Part of a small language model's weights.
Training: a variant of Adam for these matrices, 409M tokens, 10763 steps.
Each number is 200 + 30 x the weight over its row's rms, rounded and kept within 0 to 999. Layers, rows and columns count from 0. The size before them is the row's rms in percent of the matrix's.

# layer 3 MLP down (transposed), 768x192, rms 0.11, rows 136-208, columns 0-47
121,132,178,171,186,156,186,143,236,258,208,123,257,252,184,229,280,210,186,154,218,250,228,215,172,213,151,207,222,230,218,215,150,191,211,182,183,177,199,217,220,179,170,213,206,231,201,190,209
122,181,208,220,213,184,154,181,177,172,150,197,207,193,193,190,228,227,180,203,197,185,141,221,196,162,239,212,178,158,173,187,197,190,176,202,184,200,184,258,182,222,209,208,236,205,239,250,212
140,171,201,227,192,174,158,223,213,197,198,194,172,212,236,165,201,232,237,157,160,192,200,206,228,227,194,201,173,186,268,191,130,202,194,267,162,232,213,207,211,271,191,207,197,189,177,203,209
033,164,197,257,145,189,273,235,195,147,237,200,210,182,197,103,204,267,195,157,206,229,197,188,174,179,205,234,224,200,160,194,205,201,166,178,225,139,174,245,199,185,227,202,171,236,201,234,137
132,149,223,190,206,155,218,191,152,277,222,196,179,155,225,205,196,203,197,199,213,196,192,196,187,247,178,213,195,217,220,169,240,155,214,190,250,157,211,225,132,177,260,207,203,176,174,220,188
111,168,234,234,176,192,244,180,187,196,192,186,170,216,218,239,214,226,219,160,262,206,190,222,220,170,243,198,197,192,158,145,247,238,183,209,247,187,199,168,215,210,182,243,202,164,168,150,189
101,204,205,199,213,182,198,208,221,197,245,236,241,212,270,216,211,172,178,135,226,249,249,285,182,190,182,176,171,231,214,238,164,166,195,219,197,186,115,235,211,167,222,232,206,188,215,222,171
031,207,242,200,198,247,160,229,222,252,199,219,187,208,201,189,173,194,216,192,174,226,226,232,207,205,211,198,156,228,170,222,213,197,192,295,204,223,221,151,185,203,219,138,161,202,218,212,189
127,247,175,179,182,183,167,219,142,187,191,225,161,248,248,201,283,232,209,177,160,180,217,146,214,225,191,160,227,213,212,137,207,217,247,209,187,201,157,173,196,133,222,139,197,220,225,207,228
128,182,221,210,133,153,206,212,168,165,255,230,203,235,191,194,156,200,238,185,221,202,195,231,275,218,169,167,215,212,195,209,210,215,166,178,263,202,213,244,184,217,140,203,200,208,203,214,173
043,183,200,199,262,195,205,136,199,187,211,240,219,195,207,206,180,172,213,211,199,230,199,199,187,253,186,173,212,168,238,243,212,187,222,233,188,222,105,178,195,203,160,181,162,267,231,212,236
027,198,144,253,205,223,215,233,161,196,226,194,211,268,165,194,216,230,246,182,210,223,213,174,198,206,240,181,178,249,140,177,174,173,193,189,197,214,163,291,218,218,137,191,135,241,212,182,176
039,198,258,183,193,223,178,175,190,230,182,191,239,215,231,110,196,169,266,225,191,191,199,115,216,203,198,182,188,190,180,203,216,181,157,162,213,201,233,214,146,237,198,238,276,204,229,211,179
146,217,195,249,173,228,176,234,197,179,195,202,206,174,174,154,224,198,162,251,186,199,235,145,218,191,198,193,177,185,206,214,204,203,221,237,234,202,230,198,246,114,198,192,190,231,201,203,197
114,187,235,238,146,163,209,188,157,256,196,194,200,249,193,214,220,245,202,137,189,243,191,181,234,291,179,156,216,176,199,201,190,210,186,231,168,189,216,189,146,181,233,213,203,240,226,195,164
117,231,180,205,197,159,216,240,194,175,217,239,200,186,258,153,227,216,210,175,180,189,166,231,214,188,171,275,217,193,250,218,212,193,210,230,178,214,231,190,205,210,202,188,266,196,185,223,172
038,198,145,198,237,162,213,198,180,218,180,195,185,151,230,125,191,218,171,216,233,170,194,190,165,215,211,199,196,172,246,199,205,195,217,204,178,234,175,209,190,227,191,181,207,215,174,230,200
060,215,188,209,193,199,190,175,180,202,206,230,197,172,138,137,271,191,209,205,207,218,183,188,170,211,244,206,197,159,184,177,166,226,191,151,207,253,259,247,145,185,176,199,231,225,242,180,239
157,185,181,234,216,228,271,193,185,209,210,200,165,192,213,259,204,223,223,184,212,176,227,227,186,132,173,203,230,241,197,82,216,207,165,190,206,173,134,184,246,199,169,200,148,251,144,166,202
132,212,187,173,195,227,156,211,163,246,229,234,226,198,242,189,176,221,206,191,195,168,180,155,221,197,203,202,271,201,229,204,119,181,218,222,223,255,180,185,273,251,233,200,243,210,185,188,188
045,195,199,196,258,247,202,274,193,209,204,191,248,202,220,252,181,191,201,79,166,195,219,183,174,178,186,239,241,237,222,205,165,136,183,206,165,193,148,192,207,220,242,254,226,181,229,183,178
117,208,245,183,215,166,192,143,203,194,198,161,203,199,254,240,234,241,190,195,194,224,166,224,201,191,238,191,179,204,206,169,151,187,215,188,180,224,194,152,154,148,257,219,198,239,187,163,202
125,189,218,163,190,258,209,180,236,202,201,225,224,179,175,198,202,196,229,175,170,229,199,212,169,199,218,191,210,185,189,191,209,163,154,233,183,207,166,200,188,171,250,221,165,174,200,181,177
138,240,181,137,217,193,236,206,162,183,165,249,191,197,179,210,253,245,171,224,186,229,191,212,263,170,228,220,218,187,146,233,231,202,192,206,205,205,170,194,218,195,180,211,171,250,182,147,202
069,129,203,159,188,191,196,209,232,241,205,206,151,201,180,208,248,210,219,191,245,183,162,209,204,212,216,196,197,248,169,254,206,174,225,209,213,196,182,181,188,158,162,172,129,302,182,236,228
145,192,198,212,123,183,212,243,174,214,199,195,179,176,152,213,192,223,207,217,155,232,180,192,185,158,238,195,246,220,179,159,244,136,184,158,194,239,230,159,236,232,204,177,205,235,135,217,181
101,163,167,191,207,172,193,186,182,212,228,161,219,220,154,239,192,193,273,180,211,208,185,185,204,205,211,246,248,147,231,235,169,169,181,204,198,172,198,188,187,187,169,217,205,202,179,230,195
118,179,187,229,233,171,212,189,217,205,202,221,193,194,184,182,230,229,196,173,221,216,187,190,225,218,194,149,231,158,221,163,215,213,177,250,166,201,172,218,202,173,196,204,206,165,165,241,203
135,156,267,203,187,220,237,209,179,166,145,172,247,239,235,193,170,225,177,250,186,123,227,225,181,204,168,208,165,206,205,180,143,170,205,127,188,194,204,191,165,192,207,191,163,134,231,240,226
122,212,181,222,212,230,209,250,207,209,173,203,206,187,169,185,199,205,175,163,186,158,224,173,233,154,126,222,189,159,219,209,209,216,222,191,188,204,201,173,193,213,166,225,201,160,187,227,163
110,126,190,179,153,200,259,196,218,233,266,215,172,152,196,190,173,194,136,236,226,150,241,222,201,276,191,201,197,117,219,204,157,163,173,166,193,208,199,167,194,173,205,216,179,197,220,201,216
121,162,245,251,167,205,208,177,208,235,241,206,226,208,225,223,276,225,199,199,163,182,182,228,224,222,216,127,202,177,172,206,225,243,194,185,272,167,208,181,203,240,200,192,162,230,148,180,205
031,214,180,188,253,181,242,253,206,200,195,196,210,189,133,195,162,230,176,189,224,214,249,224,240,147,174,196,198,205,210,231,166,249,253,205,202,212,264,184,197,250,212,178,221,224,183,140,169
039,226,208,210,190,232,173,201,191,241,176,266,235,186,130,239,148,167,170,116,184,244,217,171,181,214,237,227,211,217,215,191,166,233,184,220,193,235,241,236,142,198,224,178,169,225,194,188,201
117,111,224,206,196,210,217,196,193,210,171,175,171,187,244,190,217,196,195,211,262,148,179,172,207,220,180,236,225,187,148,214,275,206,204,237,240,183,144,241,204,181,220,163,236,235,226,232,225
129,157,189,150,193,170,233,196,165,171,178,246,241,215,248,193,219,230,199,153,221,188,176,161,216,258,147,163,182,187,180,190,195,181,195,206,161,198,175,196,214,174,239,226,173,212,225,159,182
025,209,158,148,179,181,180,137,211,225,156,173,217,206,196,166,211,231,206,229,218,223,185,165,181,186,177,231,222,211,216,146,155,175,179,160,182,209,205,180,200,189,187,253,149,194,177,187,179
030,246,222,153,208,240,201,148,218,225,190,239,244,144,175,160,199,184,215,239,189,200,167,173,224,217,184,185,188,194,202,172,200,271,199,195,187,210,193,226,222,222,195,193,207,214,221,198,138
120,211,185,154,244,210,149,196,194,197,217,205,210,208,126,204,231,208,223,232,173,223,194,217,191,205,166,213,221,234,160,182,198,219,189,183,193,207,183,171,170,231,220,162,179,196,163,229,206
133,204,188,176,185,155,207,165,173,202,189,184,171,248,195,242,222,178,169,175,156,250,235,207,159,217,172,217,148,211,226,160,263,193,268,254,260,199,205,197,157,259,152,177,229,202,234,145,195
037,219,252,184,158,220,272,235,213,198,210,254,212,180,204,197,175,247,218,221,192,240,208,288,187,175,235,255,155,202,188,191,207,172,151,277,195,169,190,235,237,240,185,204,198,178,182,205,206
129,162,216,230,203,193,178,187,166,237,144,156,207,172,205,202,196,210,163,237,165,240,162,197,249,226,165,221,206,159,176,178,203,176,154,227,264,170,225,141,184,191,228,190,231,211,176,197,203
097,176,212,214,165,181,185,146,205,227,176,217,138,183,213,224,226,235,212,222,205,194,189,211,209,204,177,171,233,143,192,209,162,116,172,224,196,233,229,212,193,233,230,223,212,196,195,162,186
143,216,198,177,206,202,184,253,197,186,207,232,154,172,190,206,202,214,180,240,199,201,249,159,177,214,207,158,140,177,184,251,206,145,172,200,222,202,226,210,188,233,193,188,212,219,183,159,231
107,211,196,181,186,236,208,155,190,142,193,247,240,202,254,125,216,214,145,200,171,180,161,165,254,211,168,183,216,186,211,157,265,174,186,164,185,182,164,174,216,210,178,193,193,173,245,196,243
136,203,207,195,198,221,193,249,189,152,190,195,174,211,280,243,236,203,183,150,202,206,169,182,173,243,180,169,218,190,171,162,180,213,251,256,224,210,175,206,255,228,206,201,169,212,172,156,194
125,162,168,206,203,198,197,183,191,129,142,229,157,211,194,201,226,159,147,144,231,163,251,191,187,232,206,242,168,182,227,175,164,218,208,195,152,200,286,143,205,217,154,220,225,227,197,221,163
104,181,222,210,229,200,221,166,203,246,224,189,212,216,189,177,202,217,199,159,219,229,188,211,193,211,190,171,171,186,212,203,172,163,194,211,198,202,203,214,174,154,199,165,187,206,242,247,167
044,216,232,201,158,183,234,235,177,238,172,165,166,158,180,194,254,216,190,216,152,226,190,193,228,220,123,229,237,200,155,229,224,155,210,217,189,270,244,250,245,204,225,193,231,266,251,186,203
140,268,179,184,201,206,175,215,232,105,220,193,184,218,213,141,175,188,176,199,218,200,171,194,170,153,194,192,119,196,228,200,229,197,206,229,150,235,209,244,203,213,198,174,185,174,223,213,152
038,192,156,201,171,214,237,217,245,202,183,211,208,173,201,247,238,196,175,200,167,223,213,179,209,201,189,202,170,191,156,184,226,201,193,206,123,220,265,160,133,220,172,183,216,193,244,206,191
124,210,204,187,233,197,146,161,224,256,194,146,227,195,218,212,159,168,218,186,197,210,200,200,185,250,208,179,200,157,212,157,213,174,225,154,146,171,179,156,232,171,194,236,166,264,185,193,225
119,212,196,198,215,209,218,211,203,207,209,171,232,162,193,260,202,269,233,164,198,186,143,196,176,226,164,177,223,206,220,176,170,224,223,224,225,220,181,208,200,221,247,174,223,210,240,179,247
126,176,190,216,253,219,266,155,194,228,169,176,200,187,176,187,195,261,222,141,246,214,190,240,202,181,180,188,222,207,181,220,132,143,211,200,180,226,215,217,202,205,187,215,154,207,185,229,247
111,193,223,165,201,242,120,172,179,227,264,222,192,218,214,216,222,169,206,222,200,164,174,228,143,205,220,211,185,155,138,232,127,177,176,237,193,219,174,198,222,229,174,223,212,235,220,280,165
036,242,262,242,197,188,215,206,197,203,210,184,257,135,190,196,215,242,219,189,184,212,240,192,226,218,171,198,185,236,276,175,164,230,158,180,215,191,234,208,177,214,194,219,210,255,259,163,207
131,232,243,175,289,190,214,189,157,171,203,210,216,189,152,191,197,188,234,191,142,178,157,221,187,213,207,176,197,193,209,188,208,165,160,247,193,222,206,203,196,188,171,192,213,222,159,220,221
122,167,171,167,238,183,210,230,191,198,192,169,212,197,186,178,255,193,219,178,245,174,250,246,216,221,170,177,215,225,269,189,206,219,197,212,230,190,181,205,227,174,216,209,246,233,156,208,154
122,193,205,242,200,239,234,138,188,203,162,195,254,212,251,178,242,223,180,208,219,268,139,170,191,142,189,234,218,155,183,173,202,188,209,186,198,228,237,233,228,227,155,150,203,219,183,198,206
060,220,190,211,181,218,193,195,199,192,203,164,190,184,252,113,172,209,237,184,168,241,188,189,161,145,178,230,256,180,122,166,120,208,217,208,264,208,142,188,218,192,205,169,203,163,197,186,168
029,182,133,199,214,191,129,230,210,207,220,240,162,184,204,224,213,160,236,166,207,219,218,183,172,213,215,229,215,235,211,201,183,143,206,239,244,175,217,239,218,241,205,261,159,200,246,214,239
119,175,212,214,174,204,141,193,252,154,237,208,195,205,241,203,241,229,236,150,195,182,177,215,220,249,179,232,199,180,190,212,208,228,216,246,196,194,213,192,194,176,219,180,228,230,171,228,177
126,177,224,179,171,212,215,218,167,197,271,203,214,205,233,197,218,223,229,203,274,170,160,214,219,185,201,186,156,179,217,151,199,224,232,212,215,284,199,182,139,236,158,192,208,182,205,227,247
034,137,208,189,172,188,186,196,213,211,271,173,197,189,219,188,204,187,221,234,179,160,144,187,185,224,182,196,216,226,215,200,239,187,220,231,119,184,249,197,190,158,176,186,212,227,222,166,211
114,193,220,177,217,216,199,206,158,194,114,200,229,235,271,201,201,230,184,209,167,154,215,166,163,246,212,180,189,215,148,202,226,167,224,256,166,175,141,236,214,195,172,170,173,185,202,202,189
133,207,186,152,195,172,249,254,190,186,192,203,198,203,208,212,210,196,210,179,172,197,137,199,207,243,222,230,251,176,199,187,170,198,255,215,200,232,187,225,188,132,175,191,207,198,197,189,186
111,193,200,219,144,112,164,203,190,193,193,246,250,214,218,189,214,213,216,170,213,216,118,221,220,236,167,257,215,177,166,203,221,174,177,186,149,164,224,172,220,200,205,184,231,247,196,228,182
121,226,263,273,221,207,243,243,216,220,196,222,231,177,196,218,214,226,231,203,167,231,254,210,188,171,203,117,257,187,199,216,158,202,173,202,232,164,144,186,144,267,152,200,214,209,224,192,120
097,196,233,220,157,138,177,207,194,237,218,204,252,192,174,231,184,243,162,187,180,229,196,193,192,255,198,146,233,124,220,232,157,224,182,168,191,215,241,181,220,213,229,189,184,238,209,209,161
113,237,167,184,209,198,204,169,302,198,209,210,200,199,233,185,172,224,232,182,203,215,171,167,182,193,164,185,215,251,191,197,181,219,177,147,195,199,199,173,219,200,245,211,203,210,212,194,196
045,200,186,194,188,193,188,252,230,239,233,232,172,206,265,177,215,162,205,197,211,194,186,212,179,199,152,202,210,202,178,223,249,153,194,207,194,252,155,182,183,211,140,179,213,271,166,162,202
111,147,206,233,174,239,205,180,189,202,199,192,220,200,206,242,202,190,208,145,198,225,237,177,201,214,180,165,189,173,214,178,232,210,203,180,245,192,207,223,211,182,181,223,194,245,198,187,140
129,223,223,172,198,187,221,184,196,215,231,179,232,178,283,188,166,162,205,170,188,214,250,219,311,218,161,187,255,165,227,224,181,152,234,247,199,173,206,214,211,157,219,194,170,238,248,212,175
# layer 3 MLP up, 768x192, rms 0.114, rows 137-208, columns 0-47
104,240,193,189,184,162,177,168,181,156,178,208,148,210,136,216,223,218,227,183,152,152,171,231,171,230,229,176,205,215,204,214,172,189,226,177,164,207,202,203,166,269,215,220,218,174,181,216,131
131,194,212,188,180,173,146,243,223,149,192,190,182,230,207,231,196,159,201,212,221,213,149,242,230,215,181,181,217,213,167,238,207,212,211,219,253,216,217,205,204,184,195,162,167,110,148,223,143
045,202,243,194,177,219,209,173,222,155,194,174,153,181,198,187,133,209,199,165,208,162,182,214,174,196,197,235,180,205,201,204,212,206,217,172,267,178,192,224,178,192,220,304,205,166,200,147,203
132,196,208,160,203,180,217,209,210,184,233,181,138,140,166,218,188,132,200,232,193,177,240,230,131,203,141,241,177,225,168,199,213,213,207,188,211,249,215,197,225,138,256,198,192,212,211,160,206
111,180,223,222,186,186,133,216,177,155,238,167,206,235,177,210,209,218,210,147,232,168,233,209,192,169,245,145,170,222,198,238,244,175,209,207,218,193,214,233,211,198,210,215,181,153,142,143,203
102,279,179,156,234,197,155,182,183,169,171,193,216,168,161,230,208,163,212,229,205,195,213,157,192,125,210,191,179,183,237,164,194,202,186,193,235,243,211,184,200,223,189,227,221,216,193,169,181
046,221,216,214,148,209,206,145,164,207,223,224,148,226,174,200,122,159,189,193,200,196,204,200,148,213,193,209,185,274,181,229,227,218,200,125,251,199,171,218,198,235,208,273,208,99,151,171,192
125,193,237,228,177,191,251,140,205,177,187,175,163,265,192,254,181,136,204,216,221,242,243,196,199,252,194,245,154,199,232,260,293,219,224,195,200,191,224,202,196,181,266,232,190,175,244,147,237
123,205,192,214,175,180,214,192,177,197,221,154,216,220,252,189,190,176,209,156,209,152,196,213,186,126,216,202,161,215,192,236,259,183,187,185,211,201,190,220,185,178,205,247,214,129,208,196,165
052,246,221,198,219,237,150,197,200,176,191,164,199,223,198,237,138,216,174,185,203,197,190,200,174,209,164,245,178,224,224,268,185,264,203,154,199,187,176,216,143,181,217,256,197,167,221,174,223
042,218,170,218,222,232,238,181,162,194,177,223,191,205,145,200,173,206,164,173,191,167,217,204,132,192,222,202,215,252,209,240,213,192,196,189,206,208,209,194,169,220,241,196,206,182,199,193,168
049,211,209,207,196,186,236,179,130,166,203,191,215,215,218,201,171,209,208,162,171,179,216,212,208,178,202,205,177,280,227,223,209,210,174,199,199,184,184,211,206,185,241,274,226,120,192,148,197
142,200,209,241,200,237,204,181,205,178,195,234,151,186,221,206,221,184,237,181,217,164,254,209,219,195,166,175,217,260,150,175,226,203,209,196,183,210,205,176,195,178,255,211,301,162,221,147,165
120,188,186,236,214,197,197,165,186,202,188,229,156,203,183,218,127,168,185,173,176,189,156,209,133,189,174,229,159,210,221,229,221,203,179,195,211,207,234,202,191,143,138,256,276,197,177,157,183
116,169,203,248,205,214,190,199,207,193,203,205,201,224,218,220,234,215,151,181,200,186,200,236,164,190,208,252,213,255,185,170,250,161,200,214,204,167,185,247,175,214,242,277,188,206,153,178,187
051,235,177,220,232,207,218,169,179,177,183,180,184,211,232,212,183,196,188,150,190,205,191,204,194,221,207,209,174,236,184,213,210,263,213,215,234,182,200,195,149,209,225,241,208,179,190,155,199
068,239,182,209,165,211,177,225,207,140,187,195,173,187,172,218,150,188,228,164,185,210,224,230,169,140,225,207,226,281,230,203,202,217,193,179,185,211,217,224,202,208,196,242,239,163,197,172,217
165,247,228,212,217,193,139,179,208,84,230,174,166,232,179,226,198,181,235,192,216,186,236,232,204,205,237,234,197,231,231,231,234,208,220,211,190,179,211,144,190,187,262,172,226,170,212,163,234
129,253,231,238,175,244,182,209,190,181,264,220,216,185,209,169,198,171,186,217,196,156,185,190,198,157,212,219,192,259,215,222,193,179,210,164,187,210,182,198,203,255,206,191,208,159,212,178,169
052,215,204,218,200,192,197,181,220,134,208,180,157,190,146,209,161,192,207,212,218,193,225,203,178,198,207,200,185,235,252,204,221,224,236,205,190,118,154,211,220,212,191,265,191,133,213,155,212
117,222,156,176,205,235,187,232,215,219,255,201,193,182,212,203,138,214,198,188,194,230,195,236,199,187,134,196,214,233,230,210,249,246,188,231,175,138,202,224,190,209,184,161,203,156,175,231,209
124,230,242,190,206,167,173,222,204,197,219,230,153,227,200,226,131,154,210,206,238,149,239,229,200,227,170,216,194,220,234,223,166,305,208,215,225,156,143,202,176,174,236,188,195,177,194,256,172
133,202,255,211,183,235,238,200,200,190,160,189,207,217,164,239,234,193,201,238,147,191,267,208,173,212,184,214,188,190,244,202,249,255,199,238,233,200,214,228,188,175,217,154,205,215,204,174,227
066,219,182,169,190,232,195,173,161,169,175,208,184,200,203,203,196,153,226,175,209,188,240,227,158,179,194,238,136,222,201,224,221,205,185,221,190,206,181,175,192,184,196,232,229,174,195,207,206
141,150,242,204,269,240,255,192,201,154,151,185,178,189,189,206,227,245,195,191,201,216,204,197,213,188,232,217,218,211,245,179,240,198,169,190,236,184,220,257,177,164,189,178,230,188,180,111,244
099,247,214,239,192,181,160,203,177,186,199,223,221,178,191,182,212,213,176,207,223,179,247,244,191,144,180,256,162,234,189,191,200,254,190,164,161,166,170,261,209,175,190,195,174,168,196,163,223
123,217,183,182,220,261,183,211,210,203,183,192,162,177,146,162,170,227,227,201,190,242,187,172,174,175,196,282,177,221,209,181,254,226,143,210,205,186,231,196,204,247,167,236,193,221,252,223,236
121,176,202,192,211,168,158,199,186,148,230,212,151,220,162,215,185,203,198,127,154,213,182,218,142,217,222,174,248,188,232,221,198,176,159,201,182,189,189,214,167,202,207,233,167,154,219,190,248
115,174,283,181,172,168,243,178,173,218,141,215,213,142,210,201,179,143,192,206,247,237,239,168,178,220,192,220,137,254,190,221,219,235,145,189,165,187,163,237,215,163,197,204,226,214,192,147,158
108,154,185,213,203,159,181,225,211,109,226,201,226,227,183,144,157,245,203,153,180,197,204,212,160,160,158,224,203,205,231,207,207,188,177,209,217,167,173,233,191,236,168,234,228,124,183,188,236
126,184,184,173,172,210,230,150,204,197,161,222,165,252,214,196,188,245,233,189,186,188,200,256,139,242,239,261,181,194,172,201,231,196,176,224,189,205,196,146,188,224,163,200,249,185,161,193,223
045,197,198,187,195,202,193,216,207,147,212,167,186,188,187,197,201,192,200,187,178,175,190,197,175,159,157,230,164,248,205,227,211,191,211,211,209,156,155,209,215,204,211,266,204,127,181,168,197
048,208,211,242,190,231,189,211,204,154,216,207,202,255,202,191,192,221,185,197,196,194,195,209,169,197,185,192,208,250,225,232,224,202,177,158,221,205,209,206,198,187,212,272,246,159,203,174,215
114,296,195,239,184,232,159,189,230,157,235,192,151,196,168,167,132,172,172,174,217,161,264,247,189,170,228,165,245,199,171,239,241,185,172,185,181,173,222,173,210,195,237,210,204,161,169,144,231
127,193,266,172,197,211,164,190,158,159,197,174,232,184,179,224,203,142,214,182,158,270,225,167,164,172,154,208,167,254,244,228,192,238,209,216,215,197,179,206,218,195,180,202,225,145,219,170,214
039,221,230,209,207,186,181,170,223,161,181,208,182,209,162,214,196,207,206,183,184,189,251,185,145,235,212,215,154,226,240,242,192,255,196,184,210,225,185,202,177,209,199,270,215,176,158,187,173
043,222,218,200,159,194,194,164,183,191,179,197,188,241,179,228,189,159,198,167,188,162,202,221,155,178,191,198,160,235,171,202,210,232,129,191,183,213,183,181,202,203,232,264,220,183,215,168,203
114,224,180,157,196,181,152,179,203,197,248,211,141,193,195,218,165,205,215,206,243,216,227,189,220,221,212,256,191,218,213,168,166,198,193,180,204,204,165,181,206,191,248,181,224,162,143,193,203
129,244,188,196,152,198,176,207,217,173,242,156,151,181,223,244,235,207,209,212,218,225,210,166,184,227,207,212,199,207,229,177,203,199,226,200,213,194,222,223,235,214,207,195,193,183,197,173,167
053,183,223,188,164,193,195,195,166,112,195,173,180,203,184,192,200,209,207,206,176,224,189,221,146,176,192,238,198,229,219,181,233,224,187,143,197,186,164,229,170,220,264,213,206,176,188,154,149
131,213,276,211,183,175,168,239,191,147,196,159,203,195,178,246,186,172,183,185,217,190,198,191,188,228,178,135,194,202,212,190,190,177,163,158,212,204,246,200,218,218,216,201,210,207,173,203,178
103,227,196,179,170,208,126,259,182,192,199,229,183,217,160,207,152,162,163,158,192,170,174,202,170,236,225,169,135,223,285,196,215,261,159,224,168,171,238,170,183,222,196,204,196,212,232,235,177
140,201,257,245,175,214,177,215,214,180,217,180,135,206,252,247,219,209,174,222,196,155,228,222,229,208,177,212,190,262,186,178,186,190,176,186,242,206,214,215,214,197,223,205,208,175,181,181,196
102,160,134,197,232,238,211,202,183,195,203,139,163,185,215,203,206,197,245,181,211,152,191,231,141,166,238,262,136,222,165,230,252,242,203,234,202,198,165,224,203,218,209,187,131,99,175,197,237
134,216,253,215,148,230,237,138,208,200,176,215,201,245,212,265,170,177,210,201,134,212,237,198,208,205,213,203,200,178,211,226,206,227,222,244,188,190,203,191,165,202,228,206,191,174,163,182,190
121,194,234,188,122,213,234,197,217,206,208,231,177,226,176,235,237,213,189,151,145,239,238,204,237,232,208,190,227,176,188,187,259,229,168,200,215,182,209,223,181,196,225,209,199,169,204,131,211
111,213,219,166,245,171,172,190,214,157,234,175,162,198,193,232,217,205,215,229,165,169,233,176,183,217,220,233,188,209,185,248,207,229,204,183,228,202,210,173,183,200,220,225,239,120,208,213,223
053,207,194,171,235,199,201,206,134,148,219,203,167,243,170,196,140,210,206,183,187,180,170,211,131,164,211,215,156,211,193,210,211,236,162,205,191,168,134,218,185,207,215,304,227,176,202,184,183
133,225,175,239,232,145,211,213,170,129,197,214,175,237,190,202,159,214,188,152,179,237,140,202,147,240,231,214,178,189,186,197,151,203,194,213,215,217,199,238,124,187,188,195,179,125,146,141,191
050,194,262,179,194,245,220,190,176,141,206,197,180,205,177,192,157,192,213,183,198,201,170,231,166,197,174,196,178,236,179,186,222,263,184,187,203,158,178,207,202,209,204,285,233,139,201,123,178
118,174,267,218,176,181,200,199,174,171,179,211,219,157,246,238,187,156,249,256,176,259,263,243,218,170,150,179,196,215,192,175,186,204,177,200,205,241,217,226,188,192,173,219,258,178,209,176,209
118,235,170,195,195,199,163,237,228,153,209,192,191,211,187,180,119,154,165,134,218,154,202,220,181,205,236,287,194,246,214,216,214,189,247,235,205,181,240,183,216,233,203,156,172,143,165,218,191
119,210,249,214,188,150,259,191,174,159,207,271,167,256,166,151,120,263,133,180,201,221,173,195,183,183,181,209,225,238,208,235,177,150,187,203,205,249,176,205,175,214,233,160,217,125,205,161,225
109,284,251,186,172,222,188,182,196,217,174,168,217,201,216,185,198,165,180,216,169,213,188,220,222,169,137,220,134,273,206,190,247,183,187,209,155,153,163,255,187,167,247,217,194,196,182,167,173
045,224,234,214,144,236,201,166,167,120,197,183,129,233,194,218,165,222,212,195,208,191,242,243,176,167,209,204,172,234,222,234,232,229,140,178,216,192,189,192,165,219,249,253,195,158,195,189,259
130,253,231,180,224,172,181,208,206,180,198,196,166,211,168,220,280,224,180,192,200,200,243,238,173,178,215,186,223,184,127,160,199,222,168,159,231,200,222,239,173,189,222,209,205,167,217,165,218
115,204,165,186,237,205,148,238,216,163,186,232,153,214,205,211,162,207,150,179,217,202,180,238,175,203,172,199,164,221,194,227,158,234,191,167,207,188,140,148,233,200,192,178,219,174,215,206,238
118,218,253,190,192,193,173,149,146,209,197,217,220,219,169,227,197,167,244,157,188,222,217,172,209,204,229,182,199,253,211,202,198,165,239,186,158,223,244,250,179,158,251,211,273,197,204,121,229
061,193,212,208,178,209,208,167,212,155,186,147,189,191,176,186,168,152,187,212,250,181,167,196,151,200,212,207,180,241,253,196,229,266,174,146,196,173,206,254,178,200,212,245,210,123,197,167,195
047,227,204,226,211,203,162,193,177,96,174,209,194,222,179,184,202,177,210,200,208,216,221,177,151,199,190,186,175,211,156,213,238,188,165,197,232,204,142,182,208,203,197,272,217,181,192,178,202
118,223,218,218,196,231,193,228,161,208,181,211,137,206,127,184,154,193,219,176,224,213,183,200,232,245,212,172,164,242,196,162,239,214,145,192,152,216,213,170,204,223,169,219,210,206,160,233,187
126,196,164,176,192,206,218,155,144,208,177,215,190,213,139,231,163,186,248,211,163,203,232,208,207,182,193,231,202,233,191,196,201,245,209,222,142,240,167,191,126,161,174,191,274,197,194,201,246
044,227,208,211,204,214,213,178,204,185,149,187,189,222,167,136,188,177,197,151,212,177,180,254,197,221,197,250,194,217,216,234,210,205,181,195,193,184,177,231,198,240,200,246,200,185,166,153,198
110,245,178,206,193,232,191,139,209,200,132,155,154,175,169,187,137,168,191,207,199,222,275,205,210,171,136,239,138,244,215,177,295,206,164,250,244,140,191,222,194,220,165,206,261,192,184,155,194
129,241,216,257,214,207,161,238,185,135,179,187,239,202,164,252,220,204,178,210,200,205,201,219,206,218,189,209,160,259,166,202,201,207,244,230,219,195,242,265,207,246,231,155,198,210,200,244,167
113,184,187,238,213,168,221,205,208,171,260,220,183,156,246,175,215,200,141,189,217,183,211,184,144,236,176,233,163,230,189,142,190,184,180,213,208,143,188,217,176,167,222,229,157,218,175,218,138
124,187,162,161,187,193,231,159,235,173,198,253,176,246,229,213,183,199,200,217,170,177,182,242,182,214,219,213,185,214,208,253,197,258,228,239,211,201,140,202,195,144,174,237,197,129,214,198,188
092,226,207,171,233,228,118,218,199,202,219,208,146,185,241,217,150,161,189,216,153,213,196,178,142,154,218,205,191,232,219,206,217,245,181,141,193,190,187,247,206,203,247,237,204,204,203,167,224
111,240,245,203,119,220,155,185,157,181,185,201,216,208,187,228,208,163,193,192,219,212,215,227,148,168,202,175,180,206,240,220,231,243,177,173,185,144,122,190,182,218,230,220,249,147,225,205,151
048,242,232,217,217,215,195,175,181,151,189,178,173,203,175,162,168,178,222,242,177,181,227,208,154,189,192,189,180,241,206,225,202,214,174,158,240,151,178,219,176,207,229,232,196,169,196,174,166
108,160,181,246,186,187,248,217,208,147,187,199,236,237,148,206,197,238,160,245,188,225,186,213,188,205,166,211,227,198,186,207,173,233,157,224,210,195,234,160,220,197,220,263,211,143,195,213,191
125,180,225,249,150,213,195,199,206,190,242,173,214,178,229,217,236,185,193,214,237,172,213,230,217,155,232,212,194,204,180,172,204,257,213,146,173,185,184,219,196,243,168,218,254,187,244,183,188